Weights of a small transformer language model: 8 layers.
Each number is 500 + 50 x the weight over the matrix's rms, rounded and kept within 0 to 999. Layers, rows and columns count from 0. Numbers have three digits each.

# layer 4 attention query, 640x640, rms 0.0766, rows 445-447,508-511, columns 576-639
484503461515447543538459548523521525552448486480553437410478459522395529430500484580528522515435476493549435452507533565531497553488538497494475437468468575487554548492491522478507418504555443
494477497492486579518480487518512453534479476542505475505516363596567512419531486520536461534467492499381552459520521475518463450544412516475515606511482433458459518579435477592499484610571561
471494488444524477490546516472478507451477542520488419556456445516547562502524438532425572479532472523564530471500520506504525466522471447521448540444482434485495460462470516485556546520506540
547517548494450500428529447521553496418463543395464608460568425485590444442545530475371536537506487494582485516461467528498515563468535480460484513586416399555473412434563523443449481540494557
541471575483515536511522517567477478518479546493475478420438527550481484551519557431470489440424430454503498469579505546528470440622514529533529477543510466448560433465514515506541524572457507
457501482543468451462495518515482448456598462499429521561561446475433517601380525469559470460468511485389508474557475467563467434451606529475472482558483433451505472480424521465501450499510515
505414494473459496448495494416524527517501506440479479611430527413513524573583458457504448495506469506515518507519566521471600505513551455509449450508517450531464475486478582441536514486482481
# layer 4 attention key, 320x640, rms 0.074, rows 252-255, columns 576-639
466491532442527508531434459593503451443499490510525544546532504456421574485437469539617459517479521497462464500556503502425448597467468611539537531464592483472510555422538534486494519507486558
597538449457528501533505464441477533439514473397487529595590574482460490481499488518433460513444406507473475581508418523501569469480444435389507439485488400533477488534542520483535530469520517
442546517526567467442574454492425482470470516496497499540553600393475492435494483494460409539478515548475447455504483513492510639504458448482454542524536548458472585437521469467497506490477547
483517555504498429540520548536522512523553537434565545488540511479554452525535527518452413534354513477506480557522426470509435553495555513494515524570388532553469465465464501546473525520430576
# layer 4 attention value, 320x640, rms 0.0806, rows 192-221, columns 576-639
415594517550440463459440448509434498419440488476525496481535498452541554462487541526465495485497512575533548419534443474479469503470476572571411482535517480598510445559527491537455505563622422
455451523529526460482487507464475444505481548523529552469472432432515575508649478490535597514475440503384490483480424548523493569549560420504519472525435503455472444454576507352561526506518521
512478571588462559432537514505492510530465514507505639413420550519373472469539550460613543545519473416521523494465420510416469492426484526512533502537491486497465486528415541499542449538408518
564525499437486581487528469519433448598500444542458453521468578432496435511593506489461501503523464502504531520508501442369453464552493484527559526452548541509531571494476491496488465504549469
466414455511557523429513508492495603573527468535446528519471468456510462484532469474502545544509530423505542450496489477519405499514571462611502463499398522461548523485432548470447451616585518
513614500513469552485471585622566483599513529522494464411569423434461529496568440497373445518505536550565466566456468513576463483499479594402497526506518486542485481578522483437503530517431527
513518440559534621511550566468515458499456384617546552551515457473557496515451493459469459441526570509531498509535474527399479502457523541520502531476482484578501563597524418497464481507494433
547552566415605532516481450535464460579461544504512546361481544542443480441529600510534521534504479514512507530449535492456411531552534492417545498521554516528497485478507559459420530454430574
514579511581512492539469433533518504477487475531517547527478552548503539459534550471423514535512472620543557511490528468513468472445455562574515499547435496477456480526462465443422559433512447
566462490590513485560468536572478442578533459489544433449490478468501570486515518507436492544431499410512502516487473516535451465568468465466568499559505496520489524503467399389458433460592457
515443535510471416528483520488440441443453479418482414440562538560572521450533403488590548467488503526461474478541529567542439471535420434477536529562432569479458542492468510540495532463611410
465574426507409476465474371528493515551503443566516515544537451440417436427518524513435492469482472533499494478447462520519500427481494489472458515599500499519441523530523440555530488540571499
487463469494621508479467514491382536529563456370526500470519540530448504500568455506436584476481578465524441493583546538464452577489522517522512426483479528498469554540531467377502441501481494
501586493602519535506434550493596469519498476506383543480489525481577479547496545488530539458421411473480465617583451415488427472463568492570510538515505536487479502448482479473527449526525519
587602445476589428498499549508443581595533493424492460604543475512533544369437511501415471421509553519500532496480514465475584523547505500413449528501480461489486560489544451418407482476444482
396472435511546535556413499459554418636507516409389485483507500542493602477488459527519447539507538501509485554507579431535459441533522504594585519463470430559551583480464420531474477544511532
454481451559538464483446466462450503469605517463575522397529429484395516558461576477608521399489528476488455432490511503470553475559512478604420447502430462378428472453508484377548540544479484
550512533492475520500497372438593465531497468526538580518545564559554507586434603480501373483438554577538498528434434502497587454513609559428546518568502452555498493438506431463575474531436531
466475537474575494511545525504519373524458471506386555471538458574494479441415417498476535487530428465431497510491509533541545451515512443488442480526535512458468451503547434518559463477579425
502441476452553558480525541502549544408483468504582505544530439555467522486510496493505546592522462533487495456437551433488386590497455456451552469476538462405474559490437531482459418449483579
493444476520439485513578525437529408535433492481523391468572509459561430409464510563528502581420531515465490518441484517521559383517510425512486438354513528513442449480508448580508509457467423
526425498557591442475439686555452508437534389521595575608430463558471457460492492559540513461531498477553505549409548535536506506473496457488559490547491535570502526471469466453487377541463504
444447452570620430485505516429503494492568472502555593459431511528500530514462430530444492549509507452482454502472482510536531554458559401463537509455494506466521507536449407555536606459508471
522447387558506508549481457448447471576466496562475514522536568463562523508519546513587583436557474532537500594546533532526498504592487473489517455485545444466484546506539533579468571511462483
466464473434459468542511492420473522538478440515428578655461512466487528529495542456660426439452520472527545505554439495485489497474486518399485503464475567578528587570467616518536472521560495
436569589440513539494523530513533504511457535511615477364475557579485390450503446496506398558491529567490467474572445462471498470493512523466473456463530542521452413464502491502496505506497566
403579513624406466502531512443491518524480477544459528434472515562540412477550545569465436671479447529446537531483466463483545532495561574441429506522449495511531511489453526447564509528367521
480589564452494605523497471508588475548468503511537460492514537594459524455452579480544544473533526404445401544414516512449535547520466461541429487530553489457450500453493537525476560506524528
507526434471581478504550467585461487493494524580506436406582374462575448578500455561493477463429493493470449444496467421460488532503472521453396476441515499477468539585479475416464490513572570
439469457463566426536543485477554559442419452507507523457431474565512471472490555515507499525477535548543520446563498435513526485404459440432415447539513578581545535497466507490548446476576433
# layer 4 attention output (transposed), 640x640, rms 0.107, rows 384-413,448-476, columns 576-639
501515483609519488495419531517461514531486506549621507486447491455470512552499494617511445462417511491455455438536305516492507520527512580439499406461503414503504491443458478417514560460545467
573454483436470507434440447459483463493416586483603492533501533531474452572513482404475537492427527473460525423508426569415544563508466497495490473507474441442520494479495526458548503545428514
465501421524513478447476463524473466499433580497521547463476585456477544549480495535538574560534423492429474576425552458498478477485459530465447530529515537452438463509423462568453462444575477
523455492433466486518470473519470449523453463529423522459458480444493420508563434498487515520483508526532464530513462478518512476524442455450553450475487506556497600453467435474491496559517538
500493565583413525454518439469458436448505501502493423490510467514505486441607469571484500425569493493407580497458458470456517549470526501506507549544497578481444453476490499515453483475663486
504567446514465485491541523592527520576483559436526479460551457459496459468412526466390489550466565463458464532561551428462366486461460465539534538534526565497586498517509522392543572488503542
407533488503474558556526517523451437554411450456425528491464509478473491520497501451429522509530556483433443581465513500441433461435452516610539456498538498559496559558513525468431494431588492
551464483557474475417459527472522523566513473480411540453446419505490523515547507447541529566539491508521484577594471414572540466525384461499492422463551516535491515488501458521456529526546538
399493511491514527540499522471467507484423403471521501450516535523516556537496457558480474506488584483507488586474538556505466426405453474521514535503523434561434490393500568496485539594473582
511472537511500456479555493487596574489504487494484606467433458507489542497443499499509420513487463429541561494437483407512476502566568459491549508524497523544503503481538500423530504486465538
566448471419550543434498584399410503487512482480484485483496466499586569421451539528474536523500422416534434543487509473592485514501516431516482442467456458578589561444485426465577561382479509
493477468430420507433533405408433465420450465504544513542527487466500535479530499558453527490574541541558571534437486530441431490532508543500505555417531395447499489415517529581505551500486480
509578499533541479454471478523411413541482509499495508475422598579531526511500505465516542578511584493591563543449511573530531466523520500562429411488450461497443411441474532511528521461524474
450523593570497448428486566476548516477494464439417491553546592461434502483489453539570548498506401614433520567486498528526547458384484496504529481523423550545511502510381588462528445448544405
524536516526590504481477548414550472556498558553448467495564490517627519405543554519424472416550467559517469547523514553554453426515485577518469528615444417473547504503517505468486517482513545
471556423489471522526431499446465436476550492450434503459504509444486493500521502553509478472519535467459486542501491415484477520508525494492475515485595395518473539515378459489424489478518551
505445498512531486587541465494479460479534543509504437428499425514516523564549503385529551460478517449483490463559456620515507474537533451461447486443386465373407445443451501448516551504539410
524580549547548469521582577645494450490485582381498465493507513533452472435488486485489496596468550479497501425424536542400498443523457373392503473480524598436491448499473487526335500432532506
470480387488576465521534545516458468521485521485436534522499494621520524413415510524486405507507540465475521445491562501481453502505506382471437536521496457533463508531530503431535457473472476
527500515504494484454386526552528605445508476429500489475381486520516513487508532541571392561491582470475485455515513545586475490500461435490542548481527445575481545491485580510427480452524625
502504579526563504513517471569519432507519490470426451451528450605455495457461540414458547562498461534511429515543499530539502509507526508523413483452505462458501511599541497487548497517435576
552501472570558578498465465451507499407532434527523527498547530458516496582525495540509525521529534486536546568427450559523504518483508494487534454467554438496587526470557479435431535526484507
493466499506486542489430500471510525550431463437510527505362480494577581529471509511558475514610494441534503640443469557569499476501533359437540467501575563556526523468517540558431494424480520
562470523538468587484538490506405558421427439514525358491540511572501516446485513509478481376476487519446472505417527448529577454498442403553524525572514551463458500463510566538519521506511554
482528604494473519560488513501476548517391460433463498589509455470495481526527439467558484477511500535529456480474418507435465475477498480473579451475492557475441575482516548582560525386601505
498512477539486489482523415456579420497507491497499530509475527556488456491507459502506482482531482499539429470588463441502494480424483515442585522533471475512510472505452555507546487557490420
464530506532367444406544481456488483444531502578519516468523451535552512404514546605506537513594422520500567464461562409432500467486503491430517554448490490526468525479454492506521577468438550
511487526559478519466431487635504456479575485517585491500488499479440463484568371441521441504391555468482455527509475590487475520516412467486442476565515490450458555484540427491611458477551576
468467584445539554444496473538476498467503488562516445486422495474590505468480493542490477463501519445553489461543499369546477524506480403449435436486516595455418535549543519469572535529567477
548457472474393589428478524448461535495498508602492568501459478525504437518522596570442551491538536495529602526496583496485520504571452442483438499529489541613450546492489520527671435479507491
516606412525493458544581544423434572535408513606466435557526483481463513628498411462439488451557481531439511524535509494506538456489406617532579492463494468481488455538427514562479495426496502
506499574485528417432492467518475536486503566460515532430520499443549481465464539520624537602468501486538550514513518418590502472465568528512560568541577444553491532552590513426470384495527437
461398438525391511508523541529545589528551479427486477528437476442466511499583442433575486508471512519451566463572423618496533478437512508490475579469413545574449550472450565505541406509532511
551551499551500550538480449502473462508581511527553561491534456504470471489521457513473480553484443492539469485495519474462499463508419511543525450463483551501522473506505563584445511427592524
486484495543542482536452484422461512493537432468443538490475495479499503459578512459521500615512536456477537415526554497559511492495517464463608536538500481467559513478553503437531399483448479
497544546366551454446431546513482521499498433529490502502470545477493448441470519544475560487566429436548508562454533564568495577499477547521501513454538440531518494425522525518413518558450457
626504427527448540409525527443506535428495511531523466469469483552569391548513479510495452483519456494579450484543462477530443564525435460436506484486552545562516566442486572472460501582630510
559429593495566475565489504502485496542490461516399504492551493505435519540491591482490516508430545518531552382428430591497529558475545488507489511476522594503566534496538476367480537497529564
512482494553462505519505500533499551554532569478501522541526537534486408505434531459554564468605484420500526511484430497493487496570545511547417405436567483511558481546441504488437515514506369
475483535454566566508463469462433518423472480436548490506464486527479516515445505537508529514487602505554509537487495548541541510475492551458510480489529415476524545455484581484482406543457491
589443503471528394493485492499546476526452427516529572505540504494524477526501488565521624478452514573529562533512503513442469525471460523534406519524463457576542477475543434484547409477512481
504517502503480598489516495456573458469542475545508515518456546465511509541503467465520502446559451469480448571501549461544481538571436509502528429529399543569535461440445517496476510567509530
443484589429500444550568470528501519484497493526472479591485474479453554518502514424506501562448540460556513382515450535501526535443554509528516585460613553475421478560581591499478554486440528
505464407363530554571470550521467547483529484565463515485560556461511432482469519505500332513514501429521536423537596465506484436462464511492620564438526548365518554418501508496512517442533525
556477387530486458491441545554572569478517516428478529569488520534468511443403479518507488394562442555521491479346518464434532500570514559457502492445535464468527399518477533508477508485566479
587524451529615440537473636521513600589443525466455541471420494458438482514475502511513562448484620479497514491528492403508518497534531441527638452443438467463489507496488509574543467560568504
514463422481457480449497464578387382511481531516567558574575499588507532529455507493456493447430575423551576530526488554510487567482460476532339511455514477503453389440556454461481483444501459
565491559438470560519499498475452416585518495560515554479449541476506519503456568467429550464503435551491485473535544531530505589552475581505506462539428477508503455479572577415511519453420542
597494559527530508434535513544488477551422434457549406540476495472517455461466436462416490488492413535488543527498459516451599466513395464525469412509569557559517560523503509497541529460520541
490556468460487623588483530571480422482548616529482555613449502432505444499531481471569513483538511443438448414433445527389502619487504445566549519459493542515488507554437513539526397509484500
459432607433453447471592484464567453516462427465528527568506454454538482580497471590536434495443497539441596454540467419525509542491364504403467486451355565551466468502463508455372496495521549
576469541458437491509502527450483525583475483492499520535437495476506487463566463573525592517499477484539495598445367497544536520486505514526488577522505557473592479461484523529425459550470517
437445544475445431499467515478463543400503509509483589456555524551596582499530423495438498489390521529530530448532461514512412513511458486518533537466452453396556520544503398441519438436452450
431416438495489500486510405535580443549466530468593553448528481496560433534475429501468491455504425473524519522526530566521454519483409537591521456496543456415536403499532539519514431507546493
471489483541476481461458470544514518572527483543372465578507546429604441557530541548530499419485526459429554503640513431445423507455617528501552507442443529553483520529514470551511550360509558
581538517542452544459574587442492458565526510531506471484494451564497453451555444537471401511572516585499628481452503490486521506512539538481570523569449427556499496571540519491505497517468440
486448513512518514574457421564561454433545525474606533466479482501501496545507456497469518442435520515536517467471542512465442522466455573513513528495511500471487428552510513532479489501475477
482438438490476542443494417506538500541549496477492530553428437502542520467420565464496542569544487526538626570513619488474505448494470521514504527538565516460512531474470614477496454628489524
449468551518467514462490484500531446534434453578474464495529550532511509472488475492424472569512494498415559484488468547501474470495426440466581546618483521524555569435455559470559491436499534